Part of a small language model's weights.
Size: width 64, vocabulary 2417.
Each number is 50 + 10 x the weight over its row's rms, rounded and kept within 0 to 99. Layers, rows and columns count from 0. The size before them is the row's rms in percent of the matrix's.

# q: layer 8 attention query, 64x64, rms 0.278, rows 31,63, columns 0-63
# k: layer 8 attention key, 32x64, rms 0.237, rows 31, columns 0-63
# v: layer 8 attention value, 32x64, rms 0.375, rows 0-15, columns 0-63
# o: layer 8 attention output (transposed), 64x64, rms 0.472, rows 0-14,32-46, columns 0-63
q31 091:42 64 66 63 45 64 52 50 42 41 51 54 59 57 50 41 47 54 60 37 45 37 59 53 45 61 51 58 60 45 46 60 55 44 62 59 39 52 59 39 45 65 48 60 61 46 63 66 73 31 39 38 60 56 64 32 59 50 54 52 60 30 47 61
q63 080:25 66 57 70 47 66 47 50 62 41 59 51 53 49 51 40 47 50 64 33 54 44 58 38 34 53 49 62 56 46 46 61 54 45 59 62 43 56 58 41 40 61 51 51 56 52 51 68 63 38 41 43 58 63 62 39 58 43 56 51 65 30 47 63
k31 126:47 53 36 58 58 71 39 42 51 40 51 48 55 44 53 46 50 53 59 34 41 39 53 27 40 46 48 54 58 56 53 62 66 43 54 64 43 56 50 35 32 54 50 34 69 53 57 59 61 43 45 46 52 78 50 41 59 38 45 53 53 32 58 62
v0 093:33 56 59 58 69 55 56 63 40 53 66 30 54 42 65 57 39 55 49 60 36 57 44 44 37 50 26 54 30 47 38 40 58 43 60 46 45 54 56 70 46 57 55 56 51 63 57 40 54 34 55 52 54 48 46 50 55 65 48 39 50 47 38 36
o0 114:67 42 46 41 50 59 41 44 52 55 38 52 40 56 49 51 54 63 65 46 65 69 39 40 46 54 44 57 49 56 56 45 41 43 47 50 44 35 36 23 55 50 53 49 60 36 55 58 66 68 41 48 40 53 44 41 48 39 69 59 55 76 43 40
o32 072:26 57 52 57 49 48 54 46 39 44 64 60 64 44 52 46 46 43 41 55 36 27 63 54 49 48 58 35 55 53 47 55 54 50 50 34 52 67 65 71 49 48 52 52 46 56 49 43 43 33 64 51 60 45 57 55 59 56 35 38 51 26 58 68
v1 106:55 45 57 26 31 49 61 63 55 70 69 57 36 58 49 50 38 43 48 57 42 43 34 58 61 43 36 50 48 46 53 52 60 42 41 57 36 53 28 50 31 50 43 52 55 47 37 55 61 55 58 47 53 66 60 55 38 57 41 66 54 44 55 49
o1 128:48 38 50 60 60 45 54 47 50 34 41 46 50 50 48 43 45 71 48 64 69 58 54 39 56 51 63 47 47 46 41 47 23 43 32 63 61 42 49 63 33 44 56 61 61 40 39 52 50 42 57 55 39 35 55 32 63 58 43 54 46 58 36 65
o33 074:47 64 58 38 39 52 52 47 54 57 55 60 50 55 42 62 61 31 55 38 34 40 42 71 47 48 28 37 52 49 57 54 72 59 64 37 47 53 49 39 61 53 47 44 38 56 59 49 59 57 47 46 59 63 41 68 45 42 62 59 54 37 64 35
v2 109:46 52 46 29 35 62 51 57 57 57 66 39 55 53 67 58 84 47 45 38 34 46 47 50 52 49 52 55 56 67 41 61 57 56 53 51 55 48 60 39 34 48 55 50 50 49 44 48 51 58 43 55 51 51 42 76 53 43 70 61 46 62 51 62
o2 125:54 51 47 42 42 34 64 51 42 62 31 56 55 68 43 45 45 52 66 50 41 58 55 51 63 46 28 63 44 61 63 42 44 47 52 51 58 51 45 52 40 57 64 36 39 49 38 57 44 37 64 56 52 60 49 45 65 49 40 44 65 20 46 44
o34 071:54 53 64 51 59 75 36 49 54 39 61 42 51 35 60 55 54 38 35 43 61 32 40 46 35 57 77 45 61 43 43 63 48 59 41 55 46 55 50 50 58 40 40 50 54 59 61 47 59 58 45 43 54 39 44 52 44 54 59 55 32 72 55 58
v3 088:52 46 44 56 52 43 42 39 57 37 63 49 46 63 43 47 37 62 50 56 40 60 63 54 70 46 64 58 51 40 43 60 39 43 57 54 48 31 71 46 44 43 41 55 36 70 51 30 62 49 49 49 69 42 39 40 53 47 50 45 55 42 71 41
o3 112:49 52 60 45 59 56 55 53 71 46 61 33 48 54 33 52 47 35 77 42 45 31 59 49 34 53 53 51 58 44 50 37 52 32 29 53 53 66 50 54 54 49 52 54 58 42 56 46 59 44 60 58 76 50 46 66 52 38 54 43 54 60 59 50
o35 073:55 45 37 54 46 43 41 52 41 52 41 66 57 44 62 45 55 56 22 50 51 68 37 48 68 46 50 51 46 54 50 68 39 65 68 51 53 31 48 53 40 44 51 43 39 56 44 49 40 62 41 44 24 55 49 39 48 67 40 63 42 42 48 48
v4 088:42 45 60 49 59 54 51 58 47 48 53 48 38 51 30 38 46 59 32 43 40 40 38 35 54 59 41 46 35 69 46 56 29 47 56 56 34 46 54 39 42 59 53 50 33 50 38 34 56 52 47 59 50 47 67 59 53 32 57 49 54 60 62 27
o4 118:64 56 39 54 46 45 51 41 58 50 64 54 48 55 53 52 33 48 60 59 50 52 78 58 57 60 49 49 21 39 52 36 51 40 43 40 64 60 48 48 43 41 42 50 38 49 52 64 69 53 44 60 55 37 46 33 35 31 45 53 38 43 42 46
o36 072:35 50 65 53 52 56 49 61 49 51 41 44 52 44 51 40 63 53 42 50 58 46 26 38 45 46 62 52 77 70 41 61 49 62 54 47 44 55 48 48 59 54 56 48 65 50 43 33 30 46 55 42 50 47 48 70 70 66 41 46 65 57 52 61
v5 103:46 57 54 64 55 43 48 52 51 45 41 31 50 68 70 35 40 37 53 59 42 71 57 48 58 54 61 51 50 53 50 39 31 65 49 50 50 55 55 42 57 53 55 58 50 28 38 41 53 57 61 52 28 69 36 47 53 33 45 58 58 46 43 49
o5 139:50 38 66 37 47 41 66 56 57 34 48 60 62 51 45 46 44 48 32 58 56 28 54 63 64 41 57 59 41 44 41 54 60 54 61 56 56 56 32 49 45 49 45 51 68 45 62 49 65 60 58 61 45 52 45 58 32 61 43 58 57 49 67 70
o37 080:45 50 40 61 51 67 43 39 48 70 47 47 45 50 46 53 55 55 69 39 51 65 42 40 41 64 34 42 54 60 62 48 39 47 45 42 38 39 61 54 54 55 56 56 36 50 40 50 41 36 44 27 60 49 51 32 67 39 58 42 39 44 37 34
v6 098:61 50 41 42 62 37 33 47 50 45 53 49 47 59 42 57 46 57 58 38 47 39 39 42 40 58 48 48 50 40 40 50 48 43 32 33 54 54 50 43 46 56 47 53 51 56 65 47 51 56 66 35 62 46 35 69 58 58 26 56 35 38 46 20
o6 118:55 43 55 56 78 68 64 64 48 60 45 50 54 57 71 58 53 37 60 47 41 55 57 47 64 35 48 36 49 44 42 58 51 43 50 60 47 55 48 40 36 73 54 48 63 48 55 42 44 58 46 68 52 54 64 45 41 33 63 51 60 51 43 38
o38 071:52 39 52 37 19 39 51 30 45 38 46 48 55 43 26 52 45 64 40 48 54 41 38 50 48 67 53 61 49 55 68 40 53 53 53 37 55 43 59 58 62 36 53 56 39 50 45 56 56 51 64 31 49 52 39 48 60 63 45 44 36 44 52 58
v7 096:40 67 51 46 40 37 47 55 53 37 40 31 42 67 56 46 54 45 38 32 42 36 43 50 61 57 43 51 54 43 63 38 45 37 44 52 48 45 37 59 58 62 49 47 39 43 62 79 55 58 50 71 53 40 50 40 45 56 65 37 51 44 60 43
o7 121:45 43 42 45 56 49 54 45 53 42 53 66 58 47 44 54 59 47 39 49 54 57 53 45 62 58 29 58 37 59 42 52 61 50 43 39 54 49 60 50 44 47 33 62 48 42 37 48 30 52 42 46 43 34 74 69 54 35 37 50 47 77 34 58
o39 077:51 54 60 63 44 50 43 51 52 47 53 43 41 53 61 46 47 51 61 51 48 50 46 46 34 33 68 56 64 41 64 46 49 52 62 57 36 54 37 50 56 53 61 45 58 43 58 50 72 55 63 53 56 61 26 27 41 65 62 48 54 27 65 37
v8 110:45 51 56 49 60 53 61 39 56 59 50 52 51 62 43 46 36 55 33 33 30 55 56 54 36 46 51 47 51 60 48 55 51 65 50 52 46 57 38 15 49 38 38 67 37 62 69 37 49 52 66 35 54 55 45 48 45 66 55 54 49 52 41 54
o8 139:44 43 44 61 61 64 58 30 52 52 48 61 40 56 42 35 51 54 59 44 55 54 67 39 38 25 66 57 45 41 37 63 49 56 51 52 52 59 60 40 58 52 52 50 48 33 56 53 53 33 50 58 51 40 45 37 32 49 41 47 63 54 72 33
o40 079:54 60 52 44 44 40 34 68 47 45 48 44 58 43 59 62 47 43 44 55 45 48 36 53 64 75 29 48 54 60 68 38 48 49 58 50 44 51 36 63 42 59 41 59 60 59 43 43 48 59 54 36 46 59 57 65 66 55 64 62 38 54 37 65
v9 107:44 50 59 49 36 53 46 51 44 39 52 45 46 33 30 55 38 38 53 50 47 44 48 54 60 60 54 46 65 65 42 42 28 74 63 68 53 59 33 51 52 57 58 48 70 55 44 49 51 34 49 55 61 56 63 48 46 52 55 42 48 77 44 51
o9 124:51 46 64 29 42 44 41 54 47 59 56 41 42 41 70 48 51 68 42 52 45 58 48 38 47 54 50 51 27 50 63 51 62 61 49 54 59 48 51 64 50 43 49 55 37 44 37 59 59 29 36 56 56 47 27 50 35 48 63 38 29 43 54 53
o41 074:58 52 36 63 62 48 68 41 54 39 37 55 55 54 36 52 56 36 57 48 53 49 51 60 57 42 47 42 72 49 39 43 54 40 53 36 40 44 57 30 51 54 53 50 67 55 55 40 47 75 67 51 41 56 77 43 60 48 47 53 68 51 51 46
v10 099:48 53 53 29 72 58 50 57 45 48 53 61 43 51 52 24 49 46 50 43 73 65 34 53 65 48 50 43 52 43 49 59 48 53 45 50 58 21 56 35 44 56 54 57 48 55 48 44 41 45 33 57 60 43 29 48 51 50 55 51 64 58 55 60
o10 113:38 55 40 54 43 38 52 65 44 40 50 65 30 67 38 67 38 37 66 38 38 64 54 66 45 48 52 50 57 69 44 36 59 52 45 65 46 63 59 52 49 40 44 50 48 49 72 57 57 31 44 48 44 50 54 60 47 52 46 37 44 54 55 48
o42 072:56 55 56 50 58 59 49 38 36 62 54 35 67 25 62 36 64 67 42 64 60 41 48 38 58 57 48 41 52 34 52 63 45 45 51 27 48 40 48 45 53 56 52 47 56 52 30 42 46 74 56 58 54 53 48 44 62 47 49 64 54 43 44 47
v11 100:51 59 49 48 53 47 48 61 69 53 39 60 44 38 49 62 42 54 47 44 60 41 49 52 69 49 36 55 54 40 51 58 54 31 70 49 39 66 53 57 46 48 59 42 53 43 68 20 45 53 50 62 57 40 40 39 50 35 42 69 49 52 35 60
o11 117:55 36 60 69 67 39 36 49 55 53 65 34 44 51 34 54 59 44 70 46 36 57 48 46 64 51 48 51 62 51 34 39 39 50 44 48 58 52 46 49 46 43 44 59 35 54 48 37 79 60 35 56 45 39 52 47 54 69 48 55 53 54 52 51
o43 064:49 69 45 40 45 61 59 58 44 53 38 64 55 44 64 36 39 53 29 53 67 39 47 52 36 51 47 57 43 43 54 57 53 61 50 53 31 52 57 45 50 48 51 46 63 52 52 63 14 33 62 45 56 67 50 56 39 40 52 51 52 51 55 45
v12 102:40 68 63 52 55 53 49 43 51 73 43 34 47 60 32 46 52 43 49 30 61 48 49 43 47 36 38 52 52 70 35 50 47 53 40 51 53 54 43 61 66 65 66 60 63 44 49 54 50 68 37 36 38 41 52 54 56 43 53 48 61 51 66 50
o12 113:52 51 32 46 47 36 43 54 55 43 57 70 65 50 48 59 38 56 41 33 39 45 49 42 43 36 39 53 45 36 34 42 60 45 56 48 50 33 51 58 31 48 48 50 58 49 55 59 37 54 33 59 38 48 58 43 46 78 57 60 51 36 50 36
o44 068:52 50 65 55 62 54 56 42 47 68 51 27 36 46 44 36 66 43 62 60 64 53 51 60 49 62 59 45 58 62 56 54 40 53 51 53 40 58 58 44 70 53 42 53 42 60 43 32 60 48 61 41 60 59 50 67 48 29 48 45 46 71 54 62
v13 113:48 62 86 52 42 55 50 48 47 45 56 44 48 61 40 42 56 50 50 39 59 54 68 63 32 59 38 44 55 49 55 55 58 47 50 45 54 52 71 60 40 64 39 66 61 53 41 48 59 54 35 52 53 56 34 37 53 56 62 51 42 51 29 49
o13 125:41 54 36 35 56 41 65 45 54 60 65 42 46 63 52 49 62 62 38 57 45 64 37 53 52 56 50 52 51 59 51 58 43 25 54 68 61 43 51 43 51 42 44 58 57 32 73 43 53 44 56 53 56 56 52 63 52 48 37 57 44 50 57 22
o45 075:56 50 56 54 35 59 37 59 52 33 31 53 52 43 52 41 35 45 53 54 60 34 68 44 45 46 56 52 52 38 56 39 54 70 47 40 38 57 49 52 55 55 61 49 51 67 37 58 43 56 43 46 37 42 53 35 55 56 63 43 54 51 44 85
v14 089:53 40 51 50 51 67 57 35 56 38 43 49 51 52 60 37 40 36 43 39 72 36 52 31 56 38 53 55 43 76 44 28 58 43 51 52 62 53 57 36 51 57 43 62 50 53 51 46 30 67 49 59 59 51 44 57 48 50 46 46 29 47 53 42
o14 118:61 44 49 44 63 57 39 43 61 54 66 63 30 50 34 43 65 51 62 43 35 43 70 67 41 37 41 37 48 53 49 60 53 60 51 49 39 39 37 49 44 43 65 43 42 52 58 66 32 52 43 43 47 57 64 44 54 46 38 61 51 42 62 43
o46 066:40 59 53 54 34 52 56 58 34 51 35 39 72 53 61 62 44 62 43 50 62 56 30 44 69 60 60 50 46 46 46 34 47 40 39 55 68 55 68 57 54 50 25 49 58 55 49 33 67 49 54 59 51 52 44 52 42 50 52 41 50 59 40 51
v15 108:51 43 53 50 78 54 47 38 44 59 74 48 56 48 42 49 60 54 25 55 57 44 59 56 41 46 48 59 57 42 55 62 41 40 67 57 57 67 47 50 64 52 44 45 39 34 39 53 56 43 35 65 30 67 51 56 46 58 49 58 54 41 46 52